{"num_hidden_layers": 9, "norm": "rmsnorm", "positions": "rope", "qk_norm": false, "bias": "none", "init": "normal", "weight_decay": 0.052, "lr_head": 0.00673, "decay_fraction": 1.0, "max_steps": 5322, "dataset": "wikipedia_en"}
Each number is 128 + 32 x the weight over its row's rms, rounded and kept within 0 to 255. Layers, rows and columns count from 0. Numbers have three digits each. The size before them is the row's rms in percent of the matrix's.

# layer 5 attention query, 384x384, rms 0.101, rows 241-255, columns 256-383
096:127166113133114087100103064195112040190159120099176152102115126134111100057092143101188138122112108126083151139112160099115198114122053081097155180107155194188101136114103175099153086095155109173125081175138080090109107098144094202080108150103092109158132113086099160154139102132109145117057169132156082136101128176171109145077135147184144148158095188127097158114111158148152162026144
099:085150120157176133176137153172090150097135095156149116101127197114121108078157187142126143089183126087132134065139088122160111125142120100142185162083108137155149175109056178125128150093136124184124144178147108179118138216098121201126199160121151136140103113109154089061119161127155094069149172133135139151155180150081128157126130141087091134093127156151132119074101183178164111116092
087:110113133163099169113127138154126181075115155164082173208104122112058095188118134159157134163134120064139093097131140051046081080081138166168148068095161096145143099141094116184156067171143062127122133173095128145113125174122111080121125123185119096125104103128161086145044194168141100129084195073068151105128152138092137167121141128119156099163050133151128164097125092141190100099095
102:099119085125110074157162106151118156177129156128114103139176122100132167119099086099174050159088093170117160160208096115120108115097026134093152114149099097101161136171091146171141138098082129055106106146172159129196098091173136087161130159129136097150147196073128119110107175122172102131106122066151157131087118107164091119139154113129100083144206116106126137167194089120100124147147
105:132109118131120078126120129130176162140150116128106146096157156190176076112157132119193144112124132087124086151064114113147118100108085125156154176164113119124083088148112171116174136140108104159111111170081080107107110132111109102159083088062129128125070131137061143076102133097130137191114203128095100169133087153104162126125110130088153149136112092144152084184056164118126118127122
095:133130093112161148144083111125175069161145115147106077097181185173058187101165136136155169144140120178096129162118115125099067157149090153104152124114048096133134079060111131094151144125086160102103223124152141102041151163171147153104161084122133174114131144153135131096177133200142166149140060149164135113186154184108147121166113122145141075118102187146116110175122135171109121143128
103:107054085125151125120128135115051105105144126200166114160103130139084104117137075161142106143100141109079177136167068160173146159088122145114166154097082076096123131072062111122131117130127127091141131149157164119063163105068153093096138117179118208101164167106163141138189223188103171089128083126119155106119122065119151168083157102148135102127110134134137071086088126128134160205188
097:125146106111149161114142107101162119116169101085095146165170129119110108137131137164139134157116101132197131130137132102138091127123132124077104134125112100101132157087133140132120152180120165164145147176119133131130047154194149062106166141132108094141218139115109211139119139096137106117114067152199158140105154109115110052120127103094098170162221156146160081120154081101086098087107
105:120094163118114162048117132098119129135137121104133121141111120160101129143101113111094136131156136160061135174116158209083127123164145099101062078130088054134134179109167105134131139101103063090123144097101143156106143076127174113108170061165072179139140139101213123163115109173129129147183070130180108115090172141109225131118096072182117088136138130128132193128139147143153112122122
108:100085118114157138077081145131075135094041118135114102133057115084121180143128161140114134121150084186156103160146122155153113081119132099122090066136161113158108171145139131164156133092142142027087167045169156154112155106179128104104151142159142085123163130159107145121196112152174103094179104123127120087091153166124084136155146110132098126113121145097111181170137113141064140122152
102:132124100192129152104158156126084136122110109183086162143106160150150107167182151127076163094131106133168113085132079149104031151134183119140129133116205161141118095163176136149129134107171194138147116139149139128095109175088118124134120100190158058130151100153129135105192139133186130115154124056065178139103189121153093161096081059083119150129049081161120118083133082110131047151085
100:102148111067196111124159080164152147087137200152086179192089171120112121151162161100144134133109151171100142094142198098080082124114172115125104077101156130114139119125174140152153125109127117131106130133101148121115163121112140090188097125087068165115137055146137094091121110100080169132087142151136111090135126120071102120156077098103115123178182154125135128149124122146142181103172
100:092111124136118112057149129120141149092165145122134128135093168104100132170086160189145116193111086129185112090128168087108103109150120174085105110187130079153117105121118116152108117146156135114115086133164171121144144149169151079116127109166104129112166143084080138099065123087150136093118079117073158082110107109135108147122116110071130116138163161125234166152112113116114124129085
105:169122090190154166187167120098157147086059143115114084179140088103091128126114125133096068177129090162240153141162098147109093155150164123139119143109164067147145163089136115185111161105119120126116159140109167199086136130097143118126192099111157183160150162043129144143120148164137120139111100052134120114111085132153121151119111111108188136139149182193160180160092089148139100112117
096:118136155111164123195121139157158104093162110099171096128111100147163102116136132090097172118090107093136085113117068119133173128144190183185142211160142134128087147083098138092159171129157150196146170181167096096124091109154150137106123125092132109181119062099057130143179097144119189124096134141138091117155166105170168119153144179097104133088055128181170131141092132129149114089102
# layer 5 attention key, 384x384, rms 0.104, rows 241-255, columns 256-383
099:145151133127153137116083142122133138155178147106112103117083132150111129132174147087149173104095154124163078084146122110186051093102109086176174184075109106131120157103140091132091080126128121137123072209091144137125129128116156094132118131074137086163102119156125123138114144108103135163121131152101164118080112109118129097105109119082130123120084130091129154093178121036128121126103
108:156072154113088100129180152106082154101130131186129154128132184142141133122082108137165119187139122189143111162088180126111149120124168142161127039155174077133120104114183078149157094115145132165134116109137196139149151135098150086155132124174101154130159151087169126153130140175189145137165142040128127118137125107128070134076165175146101104085152056118094140138141103065116141106182
090:121119107117119063137119104130105127182090169087191141162122114092094123111120122163124149140111118132179166079138148193077149130113090131122090072133153142125153133151175060145114104151166135132141142093149149139150116131199078146163095102144121138097158124089147132138151156188087134174112124108159116139082129212089087114152162146175103095112113123115126161065139112116094162130142
088:124135125155136132129113148136125146090060115096128147122164117141147094105125140112167129151152168087120121180110127127107138083085126104149135207093165197142089084101118149102112160110156116160148128070078102155101111117128097219106134133094124107174110102082133084103084126135130099101093113157150207179164123142111119117125104124074168130117099175158162134106063139120108136114093
100:154049073167118104127125083136131130152173150074155131169188095064141119157091126182097138133125102083172116071143139151118114108147113141111131103123135148145186164178090069183148104177104171143158133094137147141103145169187159130101104169184113126136109119084107174142161177170123147171133126058168113106098133128138084106128090090092078092110124106139144129110126087113116186189148
101:124183131090133133203121140136114111123193100195127110108198095189151118054115096120073079067123176078116092138122167110175104152106136080080091117123165148145138124155109148117098112171159099147086120135176151163143098133105137093191110154095150074134097122132136165169078088105140139150164115100113075095170147062166125186148102093105098169125157096164127142112114167129087134103126
102:083168138087121110155128158103108137139102149108151159123099112116184125100120110101101154153156144141092085144109150065165126119102190088128150139161141118167116119082093112147122107100103126148149128149125117068132150147078122119142121154133075114086117115141130058078152080133110093102100117103102079144162131176180109122082110128140113176115186122124096163139184137153172146106126
100:086116163132078142137185109141152178158111136132137156095145122110093132100123129073055146126130177191156105192107131198176073124094203094104185134171110143074101126138201168071110094150162043133128132112144127186174089129118075075134107140109145182133133123173159108133115157059122124120108118070105111123143119139088075156119143093154125200106088159086133150162169178165134101124152
107:126122148106131150145129143191193153086144146145149150153150128155118086122150094150135119123068105026069088094130066108057107106077208131168136139130120129110108090126111139092165160168123128116090093146114082140113150141173151091140114085105158181134127066176120199127103093136116111115130117120147153082143080125197125159058082161142123152094095131180106090144077130118156141166168
108:145193087109148105139112135094116115148148141117158103131183123139136133045112124091098087095162174064134100123186130107187162168099117125179139203122143193146088121043083125103088129106125133137156135105144121111124136127083090160189141115090171095113142091167126107105139138159124085140121152162174135130176136128099176137147087115143136133158127167150137091073100094093133117137084
105:131131095160068132141146069094136060077133123098102084115094153156100123138071091148113123172105173139163176149099155172145188144138114069077158094144114151124206148203145164080122129068125127066109087122109121124141093134127099156195182113089131135161138146148117103148101113228104098079044148144125064136104161068119154082104190146114077152127074139131183106163154143151152124155139
101:098156150118155153119119129151137125211101133089125111083119088113132099115200132148085152100058110120144141179073124158079125137138163131082182162082146069071105136161142053129152089103186098169096141155147161152102121122131131096144124130109122162108141194165106097126177115104089098133056096164108128151083103145118182101136176153105109111117119175084106155091169166192135169108114
099:147191130108119064153180153117147161177139168152133105158144166107140085148115165138080106136170149171167111080141118183147191108119173123099071163077158229136138148104118151107128103176119160140156163125196141166128078096156086163157116115102133071073110097126137158103139138115075146139092166145183153182101205154076131090146107167106168176138135178100102090126187121163092140137099
108:103175159181133177107115150118184177134129165149169138099127161150138148098132124126133151081153163123098093138108130138132089119073167149126126154153154089141143061133135122052126087103175120139113118122118158091133196071144067125076090095177123174085113152142149071110156124170074121142160083144146143151186100146104097158138064137108049110150140152188121134117150091126139136167151
099:147071088098070160126106142111102061174161141135092086152170106105157131081113153085087125163186094132176128108121199069177115144140096129103118081154124103153177187129105164209121101202159131133140112093177139123163082152128076173084135142133130137098124165129124127111113167160220186097182167118115132183128127119136113210174152127129121104164188125140123169119165161101143072147129
# layer 5 attention value, 384x384, rms 0.159, rows 192-231, columns 256-383
088:177132138116153148157168131175130130127147087133115118117105056119159161092124169136153097087122089155086103097095125134153066196124170110126089095131125067062136151138133107151152176203145089157141122107141127124148164070152160070111049065120170154135124131182110139132170170155123077115176113102144142118173151145158115128173152079098107142102110123107063165143100153124109147122083
090:128119158161157092149102115144164113113158147097139182146120169102127154084108156102121132135112125070112115155103121178153095156120139089126123141112080149100082171130148133057159198130090160137159091158112119166132085137150144100120171102131123106046141096091181127121158111143184153106123114122114151142137098122121153151153156115201069177179167198142096119115133111138094082125112
091:199129066094121182123141139070188124154116139093080145180150084142158098112173077133112102107123146142072130088176086157105137131091123159117144142133143122164145129147091176171193116163085101100184156135150150147163138110145113089160136102139125155145101139142155125137096159131108144106176149077095120084105142089154140129195101088118194126115159134175127166109105187135132126086105
087:135115154123155139157118112101093136097172082130115111108106141124170151142147112134105110134094080128126094097126120130168106095207064165144132145167180110160107168129165125160091093105126170146152137140130134085131076106086129079129083140096091114107209053125135096122103082102114145087155144112074077107159155138129092071139126132088152134126154191162084145114130201105160169135149
086:136155109149174154131115094145104110119132109121097124128109112143146178126130150116038091101093072190105114169142077126122145069133134122119114161129119148162105114110082122138111136119099160111136121167141174093106136161095115079088117114078141158088108099148128125118143068118103142120193107105112143157148188042074089104174166055128106092116146120125180146168169186140096121178209
082:107110110151126098086080124177101158160125102145182158092122133179172168135125104081181087115169127132106117053127147117139063142119108173161155099126109237107145146136128175168093113114113179151124109147121106118105148087169136079153146095173140079110156118115136183177115131094131171124101136115137170176147181119082106166085128091141070109144176120082156162105154086148158127114177
080:130095101109109128095106154069144114098132130097138157120125175104120071068127104123057092122131115101110137050118158097100155093130060167099132156165184085121128142075080154033164152151116102135071125137067201184164132088159109150110143110148132124159129202165119138086098149206123142134189098165159132124131140102125136089093112150149121128112105173105129146076161069160142155131168
093:104120158098088091151137123095167108075176109128173134138122165095128167135080177106104191088109072156114158087146112100121122175131172099102123071171114153085170124142152159161107092149148133106110118122094224157134146151109136133165161152181207125142164122163125142137169179109152133129139083136102168116103172109104119164082198089102146113097178138067126145155169142149082114121156
087:109141116093153131116181107113223162099163140147083178113125144127098143127153124145095149049125141150090176069145130127080182148082146120120133125142112142089158099140123186116108127146138055135079141107119149168176190113148149096092128112111161145114090189149126140156125168137087099131130126092153183131114164153169124103103214103172132120122116168056080149125148079114079163125068
088:125154122100105104125154103126172110116091142094122111165207169186161112156105129090148150097152191143099174140132114164107156148111174112114146115144173182052151079098120079113062169124127094109106121161111158103130094141155198146151158108098142151142125127105164111102121125164083144150173122134134147132175129108107136138130101135169181117148145147130085110108099082101139153132128
086:150141107077112081129111142197070183072071130120153167136142186138219062137218156143158169129093118119131124119137147165145124097096105128114084103110083174125157099145156114095115156138146107051095142171116190140136122098122103099106115132219159129117058156162086128099167092140136146089153077058109178128185081197117092071099102150081094162053111154096101191107126076139112139115136
086:185123153169138123164098127176135123103168111098115056119111138118110132155102204070137138158085099137152116130113068165118136195127086131153143089112057135173119125139124118141081093160131158148093121160156069139151089151127129115064108112118120076060126097142128144130081139108136163129103172168093080030148087154128146129085125129105097146139145151174121102159125087039183114099153
093:141143136096129117186117189138112078111130125171152090095134123134112122133094101151070189146135140110081096127071116102145101060137178135145102164083116071094143130133155144086141123135122061114157127184125105112166037120146124141159101133137092153116101135068118188148164103147090135130182149162115097104117060166153105124076153129084136103153163100140104094094120155116108133126126
086:225146153126096079111167085177166168088112213104107160161174033128152089111075098105137106116149116113079139164103107119143108126092143095172118161127077110167181123112158115096119184048133116127140148150146141089149185074126130049053115081127140185168103114138110066133112110141136125121091138063203075104143132116136080137148131137123164178103111123146075156123153106146129115090116
087:112089139099137064133151141116065077104185099118153110190151176142125185165124130111152111137087069132110139097153096131067144084113130138102143022129097189081134137110104121118141159166125180127064120116114138129105149195162146103167062173133123106135110139142150148080107092127181148066140120069106166143204144171192073127071137154144088131151127181152144114131097072075073153103161
086:179097144136132161148124142149156085136120115138106101170154070111195131119134088127116161129100203148133137109051119092062129092164090064113160169093169146159120143143096138150081104134122101119110163128122132178157101171151102199167125141194146173125119143119051158151089126139162135148129117119149063084101159168085138053118137116159126093116136141154142142104155127090142145129083
089:156141133117098160166084065148105115151184113130136116122139099158187123136107183093096110116183133165132087180174050111138109135141129111156124139119164069142109118109124077084166159136037144126161123154160145074147155135122143130103068148111131162076161114140163091068135130128163142144156135096127078123145136124088129185129109141139052115141120168176162209135102137166153129121113
093:107136143155110134172168126082081121126147124138084094121138103115093114151126193144097102108110142129144103074142106080139125140057050167147113207144117100150089139109118117116136115124040161148097120180114166130089150115073098161135122114100109160080108123120128120136144119139107141129153176070089142109067112139095102114154125070145130151163152192114092130137100154086103165084084
092:135176157165165123113119165146083122092140102068168073128133128123132116139119160092112092094137058122165144118138051149138127142142128134181091078171091119051101140056116070108084090158147151160051077169124133146118140116141172188141150085128173112157122094159159133128125126117127098131184133120108159144122186179147083134137169081155075122179220131114189144188125155101149147159156
086:078089118117097158092122105110078122168101203128124142145128088139114132118125108128082153174122181146139142154124115152164085118136095161153110131066153166158146123143106171150140122129105126110149135127142127160131149131063094115150113182116169028087091115086097092184109096106147132119146168144105165150132081179095130172142093142121147079106081098115144209102194157125136092132120
086:120209145104095130176137143123097113153130094137154157094154110109071194158147077099182165185156136145134142153083139113088117130092184070172158131122132135112131141137115160095126110123177193093097175135157137126103165124116132097120079107083096150079102068098065132094110112143125121170117207131134099133052130097105125146100117178153152144167094164207173112150059102066101103120099
087:125118090127103101149132128138192136159121120179141124161130190086142173096168129127162101121213107090128129136138130128145133152213111092091175078128116130102110181132100145133067123078230158126147076137087073178101104144148181122169137085198132102113115102131126146146138109157152122127101149083095135110082084107128162116107117166124114163087120144111125095140120112218174077140137
083:126083066128131074102129100118146140170112176147117096149113138075148086129179111184053111165221108200133117100144142100096101136172153100160132137133145109155154070142082142133115101131143120109132139153120167176117151107128140143091169083127116165139182116082178133146164107109123114143141131135162152138095186158177100100130138136184132141130130108179072143158113136170100178177090
093:109121126234130132172111134147151163164116088135099092081139134118087076111121142149076099123155171105125090072155129142167133141177117120059137153091161060171093096154115113128151066137169113126225116131065085110100097069142097137134171142173110087103143119146177159152121102151094104135152137157081162130105073126148205114185093136098121139146140124087119146118147180143204126183089
087:213085119123107069204126150132187142087133167180173102124160196080069151181082096131098080107208098097134166178179121127132160105187131144160107125147154078116110122147141141112124137124151111090093097119154133132131140156205126172096171120122101088174154166158143183125107121166122138160132122101125169115071151082133157140096138117159153140165120121162100127147148118156120138138149
083:149091098130121146161149132125214121102176107169156089156124065118169087096135077118105218072189127134132186120147141147092126073102169136123166168148144090130212142170118150194187124115153087136119091097137107139122132113148122112060108121118156149092098063115139081175113142120065119078093106129135099124142081138104159107078121127059179133134056070108106112128097118118167087095090
087:109116089202146155085106093100161099102106106085098136132072117124163099081179148133163123123169123124153122058106114116145149163176103105173098069142199151093112107093078101201162148137165167190111125121109203097120136105095147158133130119124131094174146159135149136138137106100103159092125124103142096171121174138108190068115157108098073139107127142159168158157142083153186182200111
084:196155114087095151128172096190125094113074144155122062146066111112077157129199099140106090085167138148111063107109146086081132134141177167117105151088156074090077127060203109158127139156094125146143092101123142149154122101144134088091139086092178196187138065095116119125114092129118063149124157101113099141098123088162144071138179082117090164148146116134186109112102167179119078117116
085:112086127151123093083149110153154129109141113143175131134140164113071087078166117145115108108155082140144124144127125098104109121106093134087149155144127122156133176179060136126121127157114211113110096163080167124124131156099102188143126160178095142058149123131113193170154117086144120134112140082116147104096103137111112122108161153152127177102116099092189096147155178140056139124162
094:158083166083127103162094075202144139156166127118103175099140100132140123106124149163144127169139119123139201132115132130082106111167095146110114152051096175170110106202093170165114185113125123106153145083143135074156126101180155079097094143156131094094103099083132165096182098177130182066102076116153119135159121097077135100151107110110127141127127121053113131122190112155132096128109
091:089127100194127163139152120100148173135146111126101098138177129180162077132096115101132123113144146065102061136187170093138128084179038109157140147141190156199186116145161093175101098145178150130060115165135144151131125170137132219183099172105139111169131133145145097139083142169068105196159126129102119092032069124029139125080139187114098176065097136155176122154140150165189171118155
087:169124137139122130142110082137103131123128077131124115137102173124170111139149088103120101165135103136140108036117075158176126130193129156164114170096167170158082159098128182159186079173098187207164109117136124179157142142084158083150159083132089189146097094090139045090121081126149160118153135084171100132136196099115071158166113134150128109118139161160155140172077102183129128090094
094:154103128132198134179088096106103141117203119154191128144133168127136130118171174122161066099094083145131151125141108102150138158148128115100137148120116094107098149150104112126156115157086163149107103173101151116105124112096117154092077133163084141126143161129165159075095107142104132092165107118049155119131124128146081150081192140123094113160178170130085116114119152139121144064124
083:077092102181074156121116127095123122088090112125082179067092169099124116120143116151138207153126176085123108098116076187165173138151100140136125131124207168146105133147173203173173105082162121141135100090125095122144149101134122211117255084175117081118113151160103145132081150163064121137073131175040151135064092166088118109154110155111131150146107070085191108153129139164110089144105
091:129141093137086124119125108148154159147108107126156151122125065138162148135083105097170133147126183106141162165046158126099126149129101117167138173135153139091142145086182102157106078099159145155127119058126136134193127085179168166131108095091116137131108123146106038126153137116114140162109098139215114117139140127050080112137017118122098090128115085082194172130050108079126127134102
086:128189139151093126103138124189163149159107142133156100158119063099183144141108119108174079148122129116134108119103108076083133143159099111078141125120126147124138107117093097169172156141177173127140127107122099124141104145191085093162130130160179097141087122149081033110129105107149108183142072073144175140145171084157118165188143129152080061132143093124146181154142116153142098168134
087:182127095135106136084137073148120103108133167073136152147135140198150113111164140099095127113097074134179119159090065111111153143094127126088115066163128126127061106113141148116130159174110136146100133116141147174138144165134179130155059084098206161163021157141151096080119165082135127137140105113136105086182153096144105140192177139200127061147111144173202145103087085101136124125098
085:131111113131143119114178161122123151134100146125096089194204171130173134108133139117094069128104129089137119214112095159133097133154096148102149169160135160156105132154168087134094097188112065132128122171171145165164134192138175130114124123101164079055083146141154117168160158077135135239100099066109127105113152153112104168083179161171098147101154116124109136143169138133140108198077
090:112190157062153130154159200143113156122078162149114141143090161120114165125147092144135128124144122151125156141129144115032087109081183132166168160093125138168076104156150106116122098084153176065131148126124104136104147133131118110156127147082098167059104100173114113140085126107104112138156104091110155179170162162139115143087145131129143165109070080133119088175087148166098126077168
086:161129120108051136144133077146147150085109119057166215148157160142140137106117090149084126074164110152166110150108085163125134165104199089134136091180117108119148128129143160114139087063184151163117167115127083121138125151112177123130133073117126173103140131116106149135088130109096091090130122078151108140174092116180098121141151076094116164133124101159075093105114162181100079074098
# layer 5 attention output (transposed), 384x384, rms 0.142, rows 192-230, columns 256-383
077:098129152079143128149152127126149091140137175115132072121088170146114129145136120135047131154149113130126121202110094175104121139163135125122110158094117114104131144080095133119119107098081165191141099115102138135179130131100089084119087136100141168128129094117157169110103111135128168235136100162173171118108156134077151139097124113161059093106122125104062151162098118147185116126091
086:129106151097145104087056125162090132146119085172108141140122105074142190128092111126173125119132083106117143126160099136109150129113155152136131128127168083136098056122162136125074118113072141106151111135079105201123137117151111100111095126145121187119122145149147090132169135075154096159158152118161077099121115113132112153093175140152147105123094178153110163111180156122183103128186
086:125101143127124165130162088101144137078127143175136041122137161152092115142149150188086116087150133094098161147132094146123123124120138125073153082142161187171100186127068112148071140098115102069093149066149192144138128132103115114118108160147114140100101100113103119141042165191121150190126167121088140186133148121102108173185154103074174134146191131068169118113133121131147118151137
080:147119090174170144185130146161105110147127075089163099148088112121107123119148097068122124094112138136115097101112175089155158141114124162161168100071083092111174128106072189152114132092096088171102120164141106120127087127120160147155152071118078123054166114141150093152102116180122137123145185108100094185124173117146127136115102175166124067116163029105077148125133125144159135150085
084:211127078139086131147144098151155114176087065127127151124151133180093100127138119141111137128129171184171179105117135141224124118143088137162121142217159108090106051105171141111090140135094113114116194157118102145120118132114104116128098128135079122149057112147078115116204151105134134161150176108126168076143164065159133118202152148116116138102195062070086097101090118170099058146117
082:094080175151129100119155121103146168150142141148153105133151164063177149116106160125202100098152169206144105085125099114137099136117150100170170146146190114115170114096095074155146142146120127182110104135094105110086125095155101137118133142120145120167048126162131091155063168113142088118142138142139141190127092086073144136162116143115166132084106125128055040150144172105143111140111
072:157149038071152171105080138113106164119075116135123112155184139140141201156127129148103084116120111133097122108158150159180105121138134123151163087128177167131134108111120103142134141184191194164123178182081158174098138131081202125162100130154140171110151150146186104145095136095165138082139150137117127134151130042118090167128153104154142060140131102116142162139166174098120167099123
087:094134095074190147122107157173082105089099064142150114116084132095090144118194169084102108175118143134097135100081098078127137145093163113156161149097212107147104087075145160063140167153121126153106114145070164153146123171098091130105121053210167165129091146129164165087171160067156153165157173135149134143211083210126074124108102163150175156146128173159073129150144135094136107122123
087:141077117141167153131125084122100160090085071146127130111177038094124126149143166219055094143105147097109178148092086161138096155094111127090111142145208115134180132123139183093127119129114145105145140090142154138141149147179191093132148156097127166111135149142120118109102120091115094120133063108132110162123099114066128131124164139162154119120132149182126138103082142120131155123136
078:115137060129150151152092064128122135125156164145130124114078108091098191139165141133164111204159134109104140103158133159110130132119185170128107153113171155167100132128154085143154128141088119159112087124072078166166096143131148107114153127138144140099138111141135163138093156140087113151096175078111111118115108075162134097168110120058167145165151154174131113155127125150080163139143
078:164190137168142148154088129129115094118176163085156084110137163136098128109120151124099135143167120118098120158090169117191123112137122120183132161123077186153127109103193140121135130072167081146175153122116168109124167084153155162174189094122145130137137102133097077091102140116137093142106086050152160141126138131179128110073125129134147122133139171125139128109163189157161136122155
078:142108134121068136136071121144157148119137190157116185113139168119127106087132154086163114074151175103107132176185149085115110107076102124134153091102124158056148100137077145143114132133072091129118121126135117095146140163128142134109105156057176154210167116167178142155114141108119073133163117119173112147107163138078112132090143156151082196129108155121075211095160058115087099146086
086:127084106081145175148117123122148126140150201144183117196152194145097140080132062045109109069188119115121182127149157145160167160091111115135149118206145113055109128105135159119115119119122166186105112125161130109110112150145112168114120109129100172134144166144119091122118157127125127140128127189113130177198105090132130137079113146138070178145153135129135113141132114164117150155129
079:185170127119163130128115114159131127110127148096149150143097094068123143114108153177118158144129088138102085111091098165115123105105071114097186146146134119158136156145132166173186110085096101120107130162100166083138086157117117126081156087122092148099111216109133154168122066143094110140150120107138140129180089102123147137108149118084074145112142182175112102098136145163121139158172
078:116150097055078129203126120140123179170125091118104140153150097094152099163172119083115173106111172149144115073170138064103119206151142156141152102135079140133121104183135106160107096184111138197086069114071156120101124144135166160081118108185117130184117117190117109148134117145105151125097076167088157162108115169115138121144104204124175097128119128075121083180083162164071123125132
081:118101170088144105146110122183129171114136125200129173160077118116098138156092160135149149124156096125152153130096132103108153169152173096190101098151115124109118140147110128118134129128138108138114114108055144137165097149069164136154168198103136198216133104084176172139121103116172114129071102141127116156102088128123151120180147137123073084055177129151138124090116097134130070164097
082:140126101104176111107089136105162077110147119146080128131117117125116067111119088224067140115151140103130141145126176111092148161123134116144142118095095175151144171188148125141109082127112111134124161076180134093137109120137122115072139058134135152120112169155142161192142133134118108131165117136079101108147153096136147128110102140169157122107103120107181161138119116059129162150166
085:102114117114133178108104167126169139112085125130137129081065077102140096092106136107060195121129148088108089122154141201188125074176118114062112128120114029158118132162073075156177128166177105060166101128124083153201132097129127097128130127140197091112138161127147139130107125028119159203180127096151104157119127122163118143136089170076146135116143118157108094153115125132115156154179
084:137144105127100189231149166143193171088082086077132165133082112128142154170129160111145106040070112163073124104127149145119143113168083117172144096106123177150108105117110108070139086173155126170142098126141124136139112083161096110115113161151158151149168093140178189112170101093065135116165217128132133145142164158146114106135160148151128158030165123166074155159180143103145163173135
081:093088168079046090112131173226106148159152123086161139177134163123140098072104057084125116186116104118121137137136116151173146123083123094176120103140130125125108127064173124132139132085137053151153120190172134113074152091087164099147120143096177121151088129122115191092073065070080164153113159121072106175073140089159100111145097103148172127139127130101136139090098128130100030079101
079:148127138152118119124133159090143124122163158121146115157118083096106157142077123079183109133113141108129127184121160171107098103064104125163172105081074106129075148089126132139090125110138113082087187105155078179157123110117114067120174135092095080154178123118133133148179130113124100158170087168133110218096128166103120195188121162138101115134129132066122142140126146145120071132170
085:141127095110142148137228127122132122076115118147090149182116110141150133128087115111148158099099134181135108096112058114117140086149140150162146109145127121160136105077124142179073151089102098134160081140077108107150111108132139193159162160089158136159118099137048163178177160149125159186117084122098069116130150141135189172083159108089170108139112094129128176139140093073121146170110
085:147102123133159135185118116120126196085143070127084125110115089183122149118192151203072110136100142104102116153130107158122093132089111123144139149172162096119133100075146111096149166170149074152072105137140115095145147112171135112106126107130094125189111125117132167121168089101116194150159052116189135163138098150186149193117055078112151122114199134108069196147075136117099182123125
086:084099111148122094148191151054170153095090104154165144135131123148135123089084125158092115106190130121190145127131085192148130094094094166141105128082119095146124159191098094142105141142147120085131111159130158159093077114153084159146141110138175138108155147073163186100143168194110120117157130204170159095089105083075139167104080093183136170125116098084094134071165153128171136163059
080:125151113099138124155143110137115083050178147101120175173147109136197155098122148108103111125109127113099145084100132109120140145128154142126154162067166138116176120069145071100112157184134198082087057067098159104173162153133128123176137152127163113113083099135185130136119154112140143119145094157184128120113097110157131155139157079191112083118139086098091095114136171117156145132090
081:114108159074148150152110073112146132133093146168167126060115116070133101145155144114141167056119085188142080101152147099119105121049140185124105138148187116099104127104126132158079137097155068090103153123153169144144158100112134092100160101163121127168159117104114117060094137139138114128088118138159088094114127073066160151113132109057074114107095152124151063134131067164112105118125
080:124136068105137139161156106121095139136150150106119072120110124140081071119115208111155181051144130093144119091117097108110155127180172152173158051154171105198136113097153137154133102125218104207153131042093136121113156172156105128104114096108149066159164141185126134126132117164126153128144104120077090155115141120109136128175094142134067165163111087126122077120159169162160159054139
077:148159154124108100132096097166189127137175152226168092127077145107143142136135145163120156200126143136154152041101108164129165129114145118150146091118119113163146105111083091120118067117185104093114158166181124165126142106142114146080138156098131107127117143081111099176176132037197128147180062113109168109147152168146138106162097107131095165152155096129122127172133114157149146156130
082:152153114163128121111128128160090109111098135179131159149104135145168165142137105165117161116116097125149148101060115126172127179118091143097171137188145121115133095144209107079180133114167091117111150112137098172124163189141097177157191150152235160131153106182101069091194131172134142126124075115162101131148126169229106176163108181152119126089096117087130142173150148107074088166162
088:109109155139168144099100097073130122078116109163109133119116113091117134136152118138138125137164126109125152103157093111135110071144104138158151097127134100118122161162052120110207179098070129170119161133105124154145196139126115186182132159111098055115048123066145108158075100112199090145112120118210177131050137099087120134122114176101126091103097146105158143079105084091117125107103
083:127127138115075187130138098098121135132117107124131114103208137078159138127128126049074092145135162106119157183108087107094124144128110147164097105084139121138171160173112164096124147167152139173134139130088132169158113188125072205149200136080113142139104146147168157097134152130186098136109146122098152162147158125105050137087126068138136099186147119120121175191142112111096170127118
080:146093074096107113161163129075177115132159166156154056093160136167130152147178117161157209177184103091063104108167097124148149137075116113150175133084140101170098141128124158164145150134170188090111080131160133161060158164123118170121104140095149118159126146180172135185136142091150121081117100085166109092122154086151136122155099133126135137100112132102134138142156131161139064139129
083:109134138099160150149099169089082058169110172174131107124093081169133125105146068131134157068160133079072140147107110064150073134151183107103134157181104110070157097174142131136132121135150108176156154097146134140162116083113183196099119184090181175112112136107191097156157126206105153122140141131089132182161107134074039161071150180128178107075084110169104107120126148096113089178121
078:159058147178113126124119186110082110128125148125127100136147133142148118127081102081112153160177140110132166136132100115134153142175119194168105169101119172172128133066144124090114135164128140101137084074139167153147137180162135121079126089149183086195101147166118135147096154080171156084184127070100174092128190119136110082113122161082149179153127122176178137141139057079167111125146
085:121138157104185178063118117075109156114156187131172101106124110119105125137091115131128160154057113160155116164204137142134147127086139144132076132139170190167166199142130120102137102129090110147144131104130141118108124107098085136120206150127144108169136104156136135189088102054135122082087127087159148132063111111105132044085127158143155105126143126127140083136146071129146171133105
086:120108163155158173044142138129141204097131128074069144128163127113077115180126150178184121109113131126144133130113203117107121147053098133107079145085107115166197130148110104125156116168104099127124165213132146145118116109122118107127120162132171150075118107167169110108129147156154127167112077141081167063137126136100091176132078081107148157089117186135142166107139140106148163130172
081:129114138148112104146103112160078172115130129068137136102138165118092140159149166086154167075109121131113115196187132142146077130181157112122103087122112126134129112085173126110158141131162111086139120071063166155139161135119096118115146110126127073114119141177179124210140184108110104179141096121103110139161166114118106128115092162151143107142176110140150156103158134098128116181089
078:194120141153099134089102070118078194124185138156155140112106098127141108132115114131105055144129104044151178142132160170086138115084117126092120072124119101076116067089104076116103139139146139069129087162105146153162108119135133163126146143057184171105120158134134097136104087100150120101091159086099159104187168120072156096106131102161110118109120127073149170144117160118115126158120
085:074124079118136125117133106129176120148154154104124110138139114114083178152127083105169142101059128165119152153099091152163085180124159068107131140141150125150119116069130146128155138105123118063087099131089127138160118106153152125148057154144114171072170141125074156098113154176183184144099133139173146117100134136124132122102095147117085209150202133178123123107136169108108110099137